Part of a small language model's weights.
Size: 10 layers, width 192, MLP 576 GELU.
Each number is 500 + 50 x the weight over its row's rms, rounded and kept within 0 to 999. Layers, rows and columns count from 0. Numbers have three digits each. The size before them is the row's rms in percent of the matrix's.

# layer 4 MLP down, 192x576, rms 0.123, rows 97-191, columns 432-575
092:423495571598400464615501480558486408411596470522474440540508505497424449520551453518485434470434490518528528535474484549512583513513440559551529486470433504497464469398467476466546522491501494558532452556514431447442472571467556552399366537378542426555415471457495507547503430575421552486397461491496523484590528507495451420476520569518470531448461504472563576521436422592503503571506387545477510477515534468431533487462528538524485
098:448463441553480586449480545498412498499491490515589593586526555489474484478378455507478500409527568566526523559455503448581501510597533499502401477482494573469506467502572546470509509513504470506490502588515549475487506531421604615476535489495535451567485537587525547476556542582456392442544538521512556529457496454526530506570461521434452466516553576514495497523460511515522563589511570489467541474516451513522454457473481519447487
104:421427487479465481525496493495456521536491450417555511390432490463480469431504482415497571527485430427551527505436605526534550516583549555500512467553511435488371519443455569396572565571555445481433476477519516454540506483437432431481510567429511525488535522488460412562590455420445610453537565501459552475545427601492424552452498566443449449558551584433450479463398463508502446470498390518477513665510466487549536532483520530387551
101:538419491475524558495485526509498520549474549494573477479502640529542474516427488438476586533496532612584452527476434458478466501542567462421549420523607499549469480487524538497478562521516386487499576518432467491457488584569497521509469403486508495490582428533429487382509416491537486418493467462580491484462476498499428457523541433546550525520476602430453475622438565473540478564472538549488485417611460456573480487515565496512506
099:542519468475477436464407565452503476579458503500458429442504555558525580538527541604575503500523586449464522536513495507422515476567502509460562563493472409492472501530550464526527440474472481391523521483499483405460393556513496502527609533491488502456523432401503426508460522532484535500439481516570524552509470526490422502528356518519527462532505447626350490564442524583520596471498415511448469536520489453478506462495465464526518
101:456574493384488494462542520462481495517438540527518462504465519543461531432521500468459511414399540489449474509519517445528481442551450442559514431522493459488435498573461526557484554364511475434510564414483452526457466426533525474404560614459510512585545524538466411520511507532505460484462484537442543585457469547574458528527505570538563513488434478450542501493579440470438377443508404494486459467551554475525499546494618514542443
104:487527507496510525518473516472550590517501508418413501469508433382473364410496470517462569402557580503567388550385564461519533436497462455437503512557522520455574472463510625513487517595437487507413578487509417508494503522520430512496491428568532511561445556487510526482536495424541494508542436532424482557489313497631509439400460541456444500532508503378503449530454566533536436479517421553500521491411530559490508425453526560434499
099:530624455472378514491473572520457498371546583519537544529655573410382459536506567522559569531546413451440554454484601471520502537522602513517439457557425484512498495597507568517460477526546492546485534559551578513464582413460621472589459542467510483429484537563451493464549496466477511515443419486531557572530448519497505509561485522492548558395572532498551473496514473491485526514511514482553511490488447547414457479541473466491401
108:540514507530463483463542491480565453452507553558579491488495535513540598561452494488548562486617558453501402448461561453495500537548522462473569565455448494480526544536491644460499456553470530586515511488454447512534461379375484554649580540466591472506512471475523484494469590488433402543414478519497567511484475546537497494448512469520499508523522555477474460596539465554513497537491535487489472422591552491459484571424502499566571
101:450475471400524476587505499515561625528509423590591465481525505455454409508488571489568472399474425475516487535467427476507585578542474420463523489447518478648407477412447547459601417487516382459441492391468503493406560462456466514571531474505462541600548454508485506464489479451544450498527449498506482519506561479563509565464462432468515517430578523444578458488455456582508464555553477417539450530465550459495420505479497621460549
099:469494516569495415465508419531394446543559455536488413544508469486399511533461436522542529465500491541487536554407501561454554506603468487579514529501424544489481481597515555441445418529552560490550473525582479535517378497549557432442475503471551565501499593579445518541492554532589381479483436531425528447471505505556497479584574462443483537448566444505563451518521516443531507442528620619430418504521467514525525455584539532579430
099:476500543433435493431395541507563534525536428494607392578496561451483584434484383501469471540442466535487515528536499570471494507515547470448462457542455524511425443520440533496400406447419501478514494435563513518477500392484523429434555508498495528413523474459432571518433546517486534456568451530508488474527557509548482594446464503526534449581567427451514434551399578520562457493398480434530451552519544535592530544445464490473473
094:465569423504410472520497518461488498484495437478541555510515487475486440596427511434530490513559571571541497508484505487650469506441489518510465488527527412565461525512520527585508392559523448560508494408563565581488592586440524512492550451589413466595505547544522552522553483480492525556471501496448493466479478497527491413535539512522529528477385496459575429508537525472518528545472421618567433490560597512499402475618504509416519
100:457493579520439457480510443491484530580526457467467452483543454460556469435539534465538430384489452489563507550533543480494456499486464463455575567523478460618497595442386433532539440492597452525490489485473479528495442553497479432446485520542532361528505493557504446518406571525471523542473514487549498549506505558469508475352620539527481506536468491580504503549470533575553477417449519462434526507539542523503529484501483486532515
094:493602485478512520503592484524480383464455520540507402607490600444469441538449393559564431514510465498509517491558525506427497496570552576404588491512474484585435514429498526530523444494551464520534449435468513479516522482461569531436469502534542463511435430489523491562436542540437518543492431572474521512492544475476513405527510578528508510499586524544485490462460503556420445503466451538582461511507589466442473583469516453518457
105:525487524525525416466497511533587571458509539391533586508537439562490523538431448458445443454551472535457440647474539479399459534578482538531487504541502503441562509572501445543512470386484555418580591529532473582474487461572498421599529460602482413435556485476528491522453600462525418590477532475497513515508478469475495465507517455574526497520562539561506488485522533520468548404488437582521569505547517423533564530481504478480516
100:472602434506531506556505480578563514498458442395517475523449464530515460493455566412490495529491538437537508482416329571505485523490548566644487526512499554421462547474450488508615396549623598496503528496462580529346503503512476570466515543466459523472458513549468534425430503517554486459523465573467454464508560476386517523527449476467581517436459513472570536503519604494580439489484542520543504485466489439545529518434540502480590
096:501484544412398496502567504486494564433525441530491441568570424471457490485524442507487498498453507407541450512582623447482493549501440533498610511476470628616508510460519508514507504527507491479525471475526362648517481414401403458476493514574550476473467469527429520562433593566491546566485487540593495505464468446545523556467508510473533458504462533494483522484541475453543539515542471412493484481493478416500469523428571441465504
099:489617547479531471514581567448454567493481508415415465474540450536522497477512567464469585451541510452478496520450469416499605480511475448510465436552517510525433501466476426504519534438568449521552445450485525534447408538446445488496615557473557492535503544479455471543521539535515540622475436451506516519405508542489449622502418551418414480508613553521465471556520513586529493474472397469475515436573563481451441561483534487413485
103:492467488539565592423433465519507464482528452432474548450506401449500497496503495589503605482489575498485519569500398431462498539352560503419444466575471512559521549418509511432551516495474484513535459530544525473434458590582546490568524489513451527512501471473524475588453472539548513566547370438500534502408462468510492436499489464628483605476500454406401454516429415501436459405471555521509513493439458451499466430403505510533528
099:421583569493514596458474449511472523530536439549509598516498437450512471471368485587484490453447447452456542472543497607455479604525477483445450555498521567526537435540475555397419490505499443552560512460519449539516464437498545563470429564416504499573526465577496546520563519524541492583473462490469442574619507430411479527447556517451538481570525471511500434536476495418471480477455450524472524529521411505490558458494525444486614
096:546496509449533499545490572492480468525515483567431532457469398513428458515577556575531482538363454528428412500525505547447541464516475478563626451534548383509509496536450491493496544635472562445573552487496576514462482471502470460542537546410498490576554550517570466457498505377444439475513426498498446457596496531488533581472488553491529488459512527484457486519576473604529506618440525420405580497505643408471530592443502573615471
105:585513531497467584583499396508495543565480676486485457590497499481487540520482526527468559462451416609471594464540544501517508456538643571556558435476453487494464449475501500490524541544489485543561449504548416401540518501596512466419444508552528489446542547503396524438583544474485485533553521508463537446493459531469456514409471600547585526534526550528528495529484450521579538547423553442466431505482492485481477456506527494484473
097:514611487539530566479495513604448417493533579543541473461379531503523434432478509536494432594556478459460482589534526579501468628543494480433527587497490482519569458668418554455449440518398414464468547547497588520485592506530526472564510588528484560417605443488520486521586486491401459607539585457550456448498505526589501518478541480579503535515575518490530443550513450420529516479460490435480540439467470559423434470464431575479477
102:512498483562388551514537469562577423455454427524468452450490433467536556487513513545491522574450540469480480532497476501475479413423439514543423542384475514583400508473406526575420495447500520501550580525499409590481551494569415433470520539513543560466561495453520492666592555455547499541501517540511460518513411473466462443528586483508455454562541465550457523488572449511357574462478488439474560467461573549585488467405465512538526
094:496465433531538551499532544448527611540486536427483541485487494441551486536565602460512473467515563507467585511511559522403498463412476550506499509478514569400612635448536528498478576542534451532465571488512466497469538500461475520534482377494451521507415543469529576532512420444488537500552521526514453378497472543433527486554503563526489621499585512592477477490452459498507543510439559516473517522502463580540570561497572446449539
107:576570425503511480492488582528498456458496480483386474514497396496542506523515532555565556454502504524520539544603441568517574436546423506518438456478504516540446541401392494536469546546475591554554404484481499558524551594555553360508490531556498368538535525350535453549534412509500544458474544458474533520443552445530527462522497414488556506481481581492492539475614485566436501543546445453431487477473528506520471485547503477509488
100:492538477550412494647508499555500466474536508344603451480522498495450534513473436448517545495464587468453503514438477517495654539527480557465469537481454527522523536563488573417487507422465489595445484539533450506512456503441532443452485574604578442527464540545552527459596427462431395528498448414582454407542479564587490599454493553394401445435543425443484448450441541443581469507417476448468532486475516530532549509448546511496519
107:569479504562503529519563422456473457410484471595480431566534542492511498506411601489573441525536416430469482469450525615567481508489536540483391489354558540599489497522453500444447519454533499524521442379560517513377475561465482440550595468567512501507510487461490537478465410556515558471520385537566513525536555490515556481569424474503484537531571497479480431512543531436526424477418496526488488429520448517460471414477519446429554
104:570558453439471513435476499473528491547504498499405550432631493493547531505483464520444400517501342429427595440443477490559500461514520556490427500541515443550516501463513465465495505567537417566536401500496491573496467458540490547570463505548528577495476515543482490534518446519529569519544490479538514470533469436547442508634525419439470471479511441541529542543542555526559473414511478423534499567596481445554530489565546441518532
096:425527512498473418531424526434526528477510466468545536468407474541485545514504424469543591537538569464528521481502418566505381462471508512506529557533417510544391536501478479515507453498556519577494452613536452543485538593537512423556488502382543428448501424458542469444517475430522544481535496554565516418444601519415538473500526536471445521551430477600506490468513414465477568559521498535495539514441482473409482475516414482506585
098:511506429487511521562492506540442526494418515515396425429470476512516535541496423480451532424496490522445435468467527406546465486479494524456520459426466443364488502565529489503470575497451572523528434418444487478440510520490485521510490542409543450404455490507521414446576489595464501478469551484532461394559502457500457504506467467560550450444543464461499497542464506498472465399579454477508498572598423516454447511498564461449517
096:482449471485454464573597520415506561498551441428516557485536503381493516453541518524424483461536396422540489513580462459560541530579462461549483543477433469439483524480504441522515466474462480568519587465572481512494487503512563537430489609445485518540479428536420506451461479430555449519469516497534425444479475525546482517546547546524493494460443536629541528518537431452432539497526482509549559532522527525525464495515420594504469
099:524437498587433430502414572491416487569551441519502528460578469452474523503480400446433517545474490562497513469572529481513408453511510512545578471590482570398482526436511451498552484599505412525469474531462471448521485520514466588398469542488486510494464489483399545539461524433463582596471508477451570440521481495444476520553537530552435439560515471576429607471456532523328493496401512512557531548493509527503465577419463495461523
099:531575582494491436481449509524584519532592510528586448471525500503438395399489409462508525507563440529457502480498481466533492595576438503477549455525507556544540439579564482499417555534516506514469469496518481459525552466498553522487458505551498498485476456482534566564417500492490521493483542445519437395480493484501462448393495533547453500542514519519534435449549409432549469444447451476450495475443507461523439446484522484430464
095:467393508539481585486531516516457552464574475553487504425526507546596476558490558484508447559535504515455482572484414397493500493494426450618515520483534420572482475556531495529631487509524561473590455485480454542589498457438514509475530519475508520561470488468507463505515455523621449593478520536503517452482467384484638471492571583491521501521562511466532485498502516524402564523551548423519491461587448429597561585440512502471502
103:492497498507569500490485535457551496478601533487461519591505556453505460545510519451547466498452547524452509566498501434436516521492507505511576575464502463502541494434467397505471417534500507453566543491556398531577474502588490442489497464536504480433541460495446521524541482401453487566566545439477479458478463479446474540539477486590441521485542610419440454487429530458347550452526531473517507512451574511553519532517582524456490
096:501466553478605614529490531508420494472495590479538462443559548499404609534542477516485587501471433517446419577462539530495436546462541496491421487541479528438474429590425474453448464498589498472548536383448457480511549537481501474430444436540504506539484467473466547413528421489536456562498518451471521461515551511538579418468562555392517324518565410462519376444460549463556544446535511501468463452496444480547373514486524551454485
095:578509489519505525429456484423492627511504547510489458538517471536449473450486465485525535455533503487485572512542370494500506506400448445408482490463483469479499436574517543531526536470526498507489463501557573475456541526499473472453457613464454455484566506395511459494462533494512431507538495494492449540531491527412438537532506451510453471465484468490515471514453553540391600498522575486510511445501563468539590436487540545440413
096:567524535457534559535471557511438478524388523505471450517639571559478567577474458451442448518481473442487549397524553443458465427473510546544450599534538640520528481514537497509491395453441486448459487516375497512441421480509560491473567481518469543491482426521571523514590539498479485478556559512417533487484502499512487402528487423501651492494505520489520483553494533539513572479557520454552455548463474412489477546473437520445460
106:567498474470553511518498536445519569494509492520463551492526503427539485482543465509466533541496525497565598412543482557596486485488510595442437508450436526558521507530445513444459529584449546502492515445576555503478495432545426466444515602520448498522516517552546590517440453444409535462459425477504526493486516542533451525442577503550470436500481503452547470535597503524499486466489512516498534500457481501390501416498560540466529
096:537449458496552487506404536440565536557510519445522564518465496514445410527478500484517558406419505572494471451469533536491511505470546500459500531522510635446432460394464554571458413559434442426520522469489486474525459491479522542447515441518453500520451603619522508447435540460501546464566480496553519477565499530584447501555463398468503501538516495481526525469470459547416464550512534572458402525489563540491473455535519517505482
099:542447397537447450502468449516466451571514475460549489518490453498554581531527552509423508451388509486449562541480457503421455519467511527496554504469541497427418517453548518524437514514514387430552465482445541519484436427538473610480514502527493508532493553506483528563539442412478584441436580440420459507414506531554430515520503458398442426549480487562532561451573461540514531467549546497357473518408687494526561532482485513547512
100:403524501552507580506416407556506499510526515522483438523551621486480471654450465504455457513459523508555544567472527516545399508544512505499511503582499583443523543449484496479534566507488461460464483499565575464507547496530581598549516520537495489465491485368570419561424515525489470532520499512414506457620531477464555435482542458480520542516455484598465555407506586461506565402552553529442433539479454458490458513500469445512542
099:528519498472513422510462398518505522534494503543606470432476479576516574458520496510485475465492514503448573584452490557431502422515556564568496396455517490394478510515501446457518505400570521494469527514387471490532547507490440462540459518343494435495471522482498576527448446524477447500509459547532529557482545511500476517486446518434508426588511531430498462435527397434450515523451512481477454481471449551552504483502599424507365
107:538501484519479476584505408525497431454468543497460560488547463408471543514473474483531433571509525487486449435478527433481438514501535542516464521404519489599495467442566543473546513508582474518488421506497474612523562495492614436580523464532527530490475448589514532531608461457374564555524574557487524383543437432548479537507464543428431442484483527483521483481464628537488460572535491479553553516450544495504487415557505469490494
103:482650454516497467496471431521504548591584431510454531386487611540552488479415469436564465537471498508422485465529497465445538542537454646468470477502523560482418501469450566547540480571511516476494426529473441511464549512470517554545485652562543485503469517486539516454512478506497538515443474513462469505430475468508514449519577474473537476463500513496540518495451482490541539540499532519464554487485565477602567491498432405486510
098:416533609419420488502461437422507467442608458523504519530539420415469479542522542519372505506482489510519517522471480458451441441479530577489453518539509396575419493507583497495584547510459476569459496490543395463519494550457485469467475585471462488593499512582528426437519466511528464467459457481466502512528511441543507507521471516437496481614478546414577508496581564496398488479531485473469515551515412629468470499589486467488519
103:482482493538501463488584487510486468541473438530461498417523440518452606474570564566591538548500489493541494470326554411482492534433571473460588591411516449500544576551483588477426406538511486583485442403518463404530568553463545452526516402500469507435469473414426506517384530567494521602528523490560431423593375530439513454587468461486511477447508477510478463315472571513478538409609532471549559544485513404603536487583557523444442
104:514463478457570601463481415518538566456481465508439536427507546529497374552471557549454410487553479507559486476538564459533538501517489458486514491535530425430515488546556469405509434564483457512435501513526510422505546558550480531534475481481465450513386473472605535499434486510515412525532404460501490579551496496617478397465554509563561523554448520508455401519519485487579509493438535538439436554454467526473438495504545551461576
101:450511462475412450469542463435549477417521593475401509489462483531467485513423472512513476533455615466499453563557447564553435597523516539475505481463463495495455501367461490475484393445509560503398453453592486482482512463520495415507527552490462554471506499475420499453524532503552448564577479556453548556520469465466580552596456547577463483614583458521467499463437581545589472451533402606513511452493551481529552577424500433449464
100:548488428494513554470488447427424489503494504514597547475558466498560401556450438518354552500570509590600471528465564544517450472533501538533513481492421538533431602532399542438430535506461536427511528544525554542467457502602522531442479547433423560572458535482540421482448459496491514487493494470545518495494539558553466499467430532448475572380478410469522451512499410521533489489554489527473448509468538550381480489493447482518571
098:505525498486367446598599496531431495409541541595525538443504481494452564543527534507492405523457496444503428462480433459462583554646529539427478516496479539539504479492542609505530559531513469540438444497505474536428519492516595440500543428439561415520521506463480449512379512470491502437510435596472565549541513505491466484558492547574443488540516540534508515438493535599466519486456397581413557482571490508442509527428488547539499
098:511467479532512624518431465534518502451500479528537481476461486515465509550549575489441498563560602479511502509470428504467591613484487523571512391551512485404504453572417445447546490419554526480490455452535540476437467361551529482513466565517471525538498439528476509447470583621560419468418501430405490444556530527546452541502547475429457550561472531466487436569428471497612510430452479511514486455473634483530461527475466577484486
094:546532505576483554348471437484504533560552483477439608531563552514446560437600488531473492415476514592486516523554485504415527454485504515521523487566507588480545519414483515608536460530532465533509577600440605573473423551563567518578489458486404490502466555522543512474500482471518632485521540508433412520522552550568447466565569459520444453510431514459512561488437444515574521486588598494429639487464487655548519400404433521500550
094:507457476425422419477530567543463464484413590501622489603449506549482566469559541460531514578507541452445501569481496460510589450411450424551505522468462553580491553546439466496417556533545522478522467552452507471515515513445426491465492493518515498501479488551531510577493415601457464518531472522578438508493502530524584580452498394450502542525511430517536500476551437553466504499529467472542625520567503457438488498553444503570498
101:469492451454484494632504460379610507459466539459531493402529481419556604434485548444446480404552415523464538482519460424482477522537510499461562540434487425519497540465463534512512426450527485484490493520492439470476549508560514479520526532466552606496473547502492504505572438523510520506520471493571423548536454503502507484516430579557421445423486453382477519539455513551474529471457459460505533495601650568539509474523503509490516
102:468540538401566496528495475522574401510561506509459512544401537437453555454535514463455485396450541452498468505446537451501501551499462464417519564506536529530533462522480494449451486484588474516515622448489485488581482402485431459561518487558562595574522545491495439575499532507549510440516402490529394464480440476578590506542464532479555451540452510498405496493397538464370449439621507522460489489521443532546587508463501420461434
093:445521470529491462510552579500548449489473445625516521522520476441453476448606527452539555528449476536501505520510553469466451581464559595547552516427514345509512520446523615562506451535471514393496468540503455514584457466514576525437585494561502476504501577482527469491486517640510449525536408506490574546558497534583511494565616422516460481444485528535519568455490617575432515495489470549527551560486469531522506454470431457579578
104:547488593410584468406532533508553559514418428515553438486355487527468553405477465486569555472457523440585545547462562567495432486490530494544503541465528470486562520499449406504552476455504490449498438544536544416554526526561471411415544481442455450493478487466496520457443519579488418524436533456525527447421545577496448512454475459470488571471493540550547471504448487375533532394602502492430445479444533573510499539456496506507562
099:564472448488448508520491568447515510505460504551515482501477573430473531447456425456565495480553593439491496563481438475533569454552500544637449532451405526354463482458511439402593490488404490535518506480534549531483431570487533488413514546569546528600499501518506514580452454520552526554502554595503593556430476445516461519443543563523559540585409503519520574483512531574468530480558475483478492475579437484405514446498538534522509
107:432583564511529446529449471482589419495609441525431496503478570497492485577472518498552484478470435494479502413443468493551607524454530474393493516507507439548507526559432385483466509472530439445514237569501449465545525482526483481529513397559490427487479498505515474503584517488540537426541489483548424456495469516493514459536508596548469394538545460447508449478527501534530500505522637536552616523537547496516520459485563536412529
100:542480524543447463577527522544507443550411494594493545430415543493502475556433486523548498433535418614572489503511497472528403552583568523438531559466577503582519478487480487465614507594544410515571483541454530566562472553505573467535377452484444511526516486562469435569607505453421494401543464541425522569486571389419440543443575473514537532540475395492356539531502482534543474444431495476555617548498549487475494446528532571517504
100:415510408496579494536500546483504554453496552562452535499488539411468546485505545431534487449424477521458472462509508396413453499531438505489470551449452575389539449504539503447658460389468560550540544444489467489430533464497513498470516471537460406556492441493558532578524459474554527494503538515562543356503559425596528495530490541524498554532480519541609456457532525438447551542559542578452487506550461405558463538574464448492539
101:557479459501600530451380587433469497477457503495517541517499493499456462531416458523436454589524555399503499488573507557531486487449438492474489484481527400460510563564421467469475496505476521536451614523443394489441528542579525458520612458403431455483470521561462525439422506490487547543533493507555404443492523488524491579526469475465508442535498499458496467548539563459428466556498462577528548512457444459480494462555504370462479
105:491444599462497547545465522446549604508517513510523581514530522411543524481505548439559492544476479523528465516490495458456537571496488503545485525429551490463495483559486559531483525550547496489525517472497537478475394456517526451540502546574497542502535492529532467532462563522452468536563472421529433418431500469437443492606468502435554543468539475560522531480478443555420523554440461511486524603533410404559394576528559433526609
102:481457531480594539428510502542430469489432475451475454480497614524475439507494453469488454553463543472436524504458452521448467455535472534502534495567493548524414579465469448495496486505482485519491515584499415521425555512521515600498462517579465430408434545528506589548545468526556496556607380567459519468420538466503476495429512429486555609490510468474570494410454510536443484495502430505526481468474497551536393633538479443443497
101:525479523472551515384494495476579475459494537510487526505454501498515569613480522494512535507532506534565498484478522563544456572466530464625500515445477543547601481563549477481463459507532435525474587486571449429543537462534394502496531512560496547507482508524523434587479516584548480565527561460547489481490608584459400488542510532485512489478472534453495558424481437476469594511564480587482509559500532441511419555602554496431507
107:481451514536511428514517572506509458605541395404506484604590378488513514472534472537483452399462552431527609584533474486505534478545507528529495518454481505553448544495401547484526511562465465493425410453525516506446449459563485506533460488497497475579589523591515503457478582453464477470468494476482511488493480548395520514477455392471454519424469486504493541479532612485555499500440504476447435521454527515428488618477522424607479
096:503520555609448512646532476490505388464559468447511501604528509552530509504492500528509513619412554489500563533495481546608595611442555557551462498509373507487511495453456452495428530516566525524540439491579403501468477535522525516457521409532477487543412476532388532487395506479455522524435486497522499441459458544428518511478416406493513539510499525561590527546548542473451499497527458522536519554490556472492566474441461496517399
101:448424507473486506474400478539494518552530463535617534444464490594534449506549538500496516602405420599473520486466456517517538473535509455498434456428498466349578512487511444509624555488482564536491492537465379483500472551467565557453496444433519488455496561495577505517559536601440486457539472496527464509497561518492594493449448504553477446592482444448522454488579539533495458417483542502513493579490470540487456434496477454474514
099:557571485582457479507526475479581478479419528477488463570462503513549522573450459514533461603545526524542524522518444529438553417526525582433497424538487490526467432450482463554409478413501495563555387493553454490468488534481486486495482574485575490537539480478563419483490452479550485474603497495428455545491474485534430518436500519529507487535433537452559377522518548499453503470492522467588474404517486503460482459578568523502485
102:509481536513425468513596476522546502503512455491503430475463397569520583481462534459426384479561506493482510499401573534517499437516549564459476507439518469535468566436478491431535535591521504441455401494439563493545457472509495471466542569498592546447508582470622605549440554490445575468503549491470572565440483535484568441403524440587554520492560471481458544521467428436518410464588415463425591481459469540427635572509472532492549
093:535565553511455521448473551556499523511599426485522533503490499503458520474445488521408525467450595584613638487525468423556479565533504482478547535586489455512415519539486453497526508529597474523457484575525568571507526412403486441602595444506540561518510537457495438456505439577476513520537500475478461525541501523473566490486516535464547531575493455495506552530446446463515419399545536518404476605479503412469428546523489440545489
103:497644499498541554520587382446469491449544433543412566499455496412476523494422564555521538421500454517365445403526467499485537498483469568516503552498538415526479474501507495569482572581496496579547507571481527539501506512626516515466478517552469551469608592519577445503530415431533528500534570502463565480529617493491531527590468433544505472468493474450510451600464446467530500525444474419426467476459442498458474548506553357491470
105:452489505434541428493525534569538560502456565483463526518532506462546324498575536452435510548538425441435432459529556450528485431489449548468509503515499481491442589454470538500539478496486541508436426481634544505448500470532523531413593510514466517520479552493457526442465540464536546427474513491507584538589507516650584468492518503402503496600509462505500420477500453492581581503585615543409493464558502544477483555423410436465532
101:505544440495448475486465572464447453551464485472498516432565504566547395439492436500436507419520524443595553481445386501584550405435504471472524514449448488507475544515506547410405512503393542474494550540470540543469471578577497595531518448499449419531413497549505489414600520556536577526504521538475484446456552531580535469511547493533406552448410519456561514667548480495523468476553555506440468557499423580430514549466508455540541
095:428497525502482461488537442435429460618451430465551440536582544526535546447419416516516481529537566525482547558477492377570527562396495566542538431559483476537459568496459476526498560463467504529502472493444555381456458574419525544462536448452556476475558607510534519578494572544552507409356482543411528528486475529535531446408455479539511486557547509470544492462516510571468428564441491537453452440489522476563503457493478410529503
102:442527427383528482524513585522475470471541562441557565515507484530570558561440590409517435553466454370508464491599499568525564562454532502485579470499485497518506586410500381585453452583539428461542463537524515522542514530445516487520548470426486547470535637479564513544350500531457493480479490555478439587646487570473517499511506409465557493511485441424498440496492480570494494621545548468436532521507460500486453524477419543484523
099:490486515547454528472505475579483535592575473518514457525437541580584500499503583421540502529526488480448441499394509518579529572478413476497394592601524423516456562519569502573519483444490522429494535548417552542457474543533467557384446558508492497508521500431458541514617596435521580518452465477503521501592500458401508469497496499453538444418594508496460458431543459439573538537510528509496546482500535380489435467436460459419453
097:553496370472584571508476585441430509444504520524492541550446557448523465513570459492566673495546503571499624448520410575494397521528444580503518480526440418501444494473524579524528478576472471499441473485494545515490545479612574397490442574529376477486539512503579475501505496510547402570503406483510501492521431515490470504480569432460473530529548497494441464574355522427475465542408472498591455446474555469572430549561562518402523
095:525501474457601482547518524493595471438439462501552545505511444409464486436569453515534543500516492526523546472612554504499564516576430478473538576522382507440569592519421562408542435514421559562560515504520496584519500474499495532447516462510560444633469460539514507470487510430551584478496446463520483554487543452474407464445571421499559530514554509444535491473508484483530554558508489501504558507490563533458586438455408538586551
100:477557508397490513469428457611555465458423539542505499421528489444457558457481587500504516498463463473469606479544496424430587400437475414484480509523458530477479518502500435475559434471570497443526471447505480427565444513550531470427530514469528466466487530441485579523522472517570479607559452443443460473448512569589459402493436496608549490550429563611577409454507449431445513535511599454526468534519552469522492516425501511521504
096:463543532440453464476506443474619573560453517513501431470458564603456522506533423486540553362478428488447513517474418526471479410433433469556652559471514562471479556498548477446569540514435523470552510435434506460449520416461490555457545498466501471571533591511430529544418470590558488588484477534469567484529571543552456579508428523457600540459531541421470522460515517539447461469426531523450439461451477507511546544575417449493602
101:526475480471495517521424466440483517645445461525473479520645407497524415424520547548538369507434569519534498490356454440554503480535499504417459541590451492485395409524494523543464503467433530494457445503474444528475446480472459579495542426463558553462469562541520514467429443402538504531429534529460532526478566482496488431516433429533490456500584535503507515547509554463549546471520591534445547517440495515445470454535457428447594
105:515493416513538499443561527508584490515425595611477524530555477591536534496571467555532491528590390503484583533539555488498556528498511523562473473568508460496491476526498540463435525494660467564566512465495493452443561573472602500474434539523449443425511461557552450522465516434517575483481542532505461507476510434499571459503460528460495476521489455501561478563569480499543575537521455469501524485583513513482496519603494474453448
094:528508501500532397445501512498502476511476528510549519455496445495487442512466457488493506485495509453509558510544492556580467529501619512408460464561437512487481532506460528495543505565515486572527499422468547479434529531489439658422601486436412503552474582362465502493451473614494513550441519517479490464406462450567533476461536428524595524455442481538533570531431400574485435505502498588475448484526478507494538518475522538516583
104:516449446395450545489399466500582467572433480488386463555534551515469464519493498504493641534455492443553434461514418422484461446467538427467466530490478523456361537553617411511577444479417417571531499499457488532498497586434522546512499544565506454456612524444464547523471514497559548414445481431524522499531532541462407502517573461532544505543582544531493497480500506500406487530516526515578504433445462496488424509431555570505360
102:606467488430516554488508624527498371484462517482507475510504451487460483483544476629439559527530598455513447574558540527525560552476486466443581509594461456544504432369471496481478512502504506535456547571446563448464479549484426505497433536563573485616474497461482524424540460468480407503482521484444488413505480433617542542460466458484460460499568490493537507472511534511480466577620531442492514411482423493533491527413496450426456
102:483501539540495491480492568568531447510476508480493477511502515516482489548444546553377525458470464452491452512480484538448466561580481495426536498595579451517573521437461474506467529583423498518489465508492419501496427523558544518553446582453519500411498488520543611589457566512449454506507482542490482463512427544519407529457496458540512457447566510525453573490424415528495556539472482518514494562468561540481543572472415560424463
098:516527566460512475465533546601482532523470509473580485416440468542473503517555549483474551537459513487451545398527426598465480511449535466507533470528544522491551569535570502411556431560481505607480437512463529522439464541560528551471427514464434560583483503478464589499529532512434560531471563518458500511435548503430504577498489516513555530425392460440447525549414494510531495384496497574416550495465517472483493551513417454599491
102:503555436449455497461492606527479497448517416520437490521430616552420441531494504507530648419561573553582471522601459404447517436620473459503508468553537516414522536417449442578550424406548492498434447493471459504519441556489583458532483434514534494559493615587460528461512502567452517530603485491582504478531416511510537555622467565538489549530455469450450464436471501524596510539468480436505426517518584556544559512464465524464463
100:493526497590470429428469455562547448488475505474574473415522538491437510518498473541476540529488488465510504473553555518496630501479528536427485462535438491584453558579462549536520469488591522455478470562564464623467501490540564440529446482532498549400424472456507438499462541539621497533507419427560491490409484510500693496480543564548453447517448477549429438497538523461686539512503542428487457465549558505513561495408423504493511
101:539437422447509583480543454539504427508516533450561527504506441500429499441558446602489474502477465467529476570485531535497492416555475564442548493529460498547453551565533505452386559493537490451448565567498470419417450577558453558519409475505446495445479439494484457467482482479394514419486460440541501482482505542505528537566521522366483466570554433492543430558456507549491499463463513523563500536574448507404565516569554495557569
101:572542500519519506483565548499547547424483553446484523418511568493539546455466507474515544555421581495477464478472501559606511538550564511533408481598545415538574473465643491380552604558499628432425466452528435538525531506425609475372474502527560461485459469485570530487465401533454523528480501556449622483551536483443518531536440467491541446530584505569516428495565531552399544500543545496530512562478570521463468518519504521459578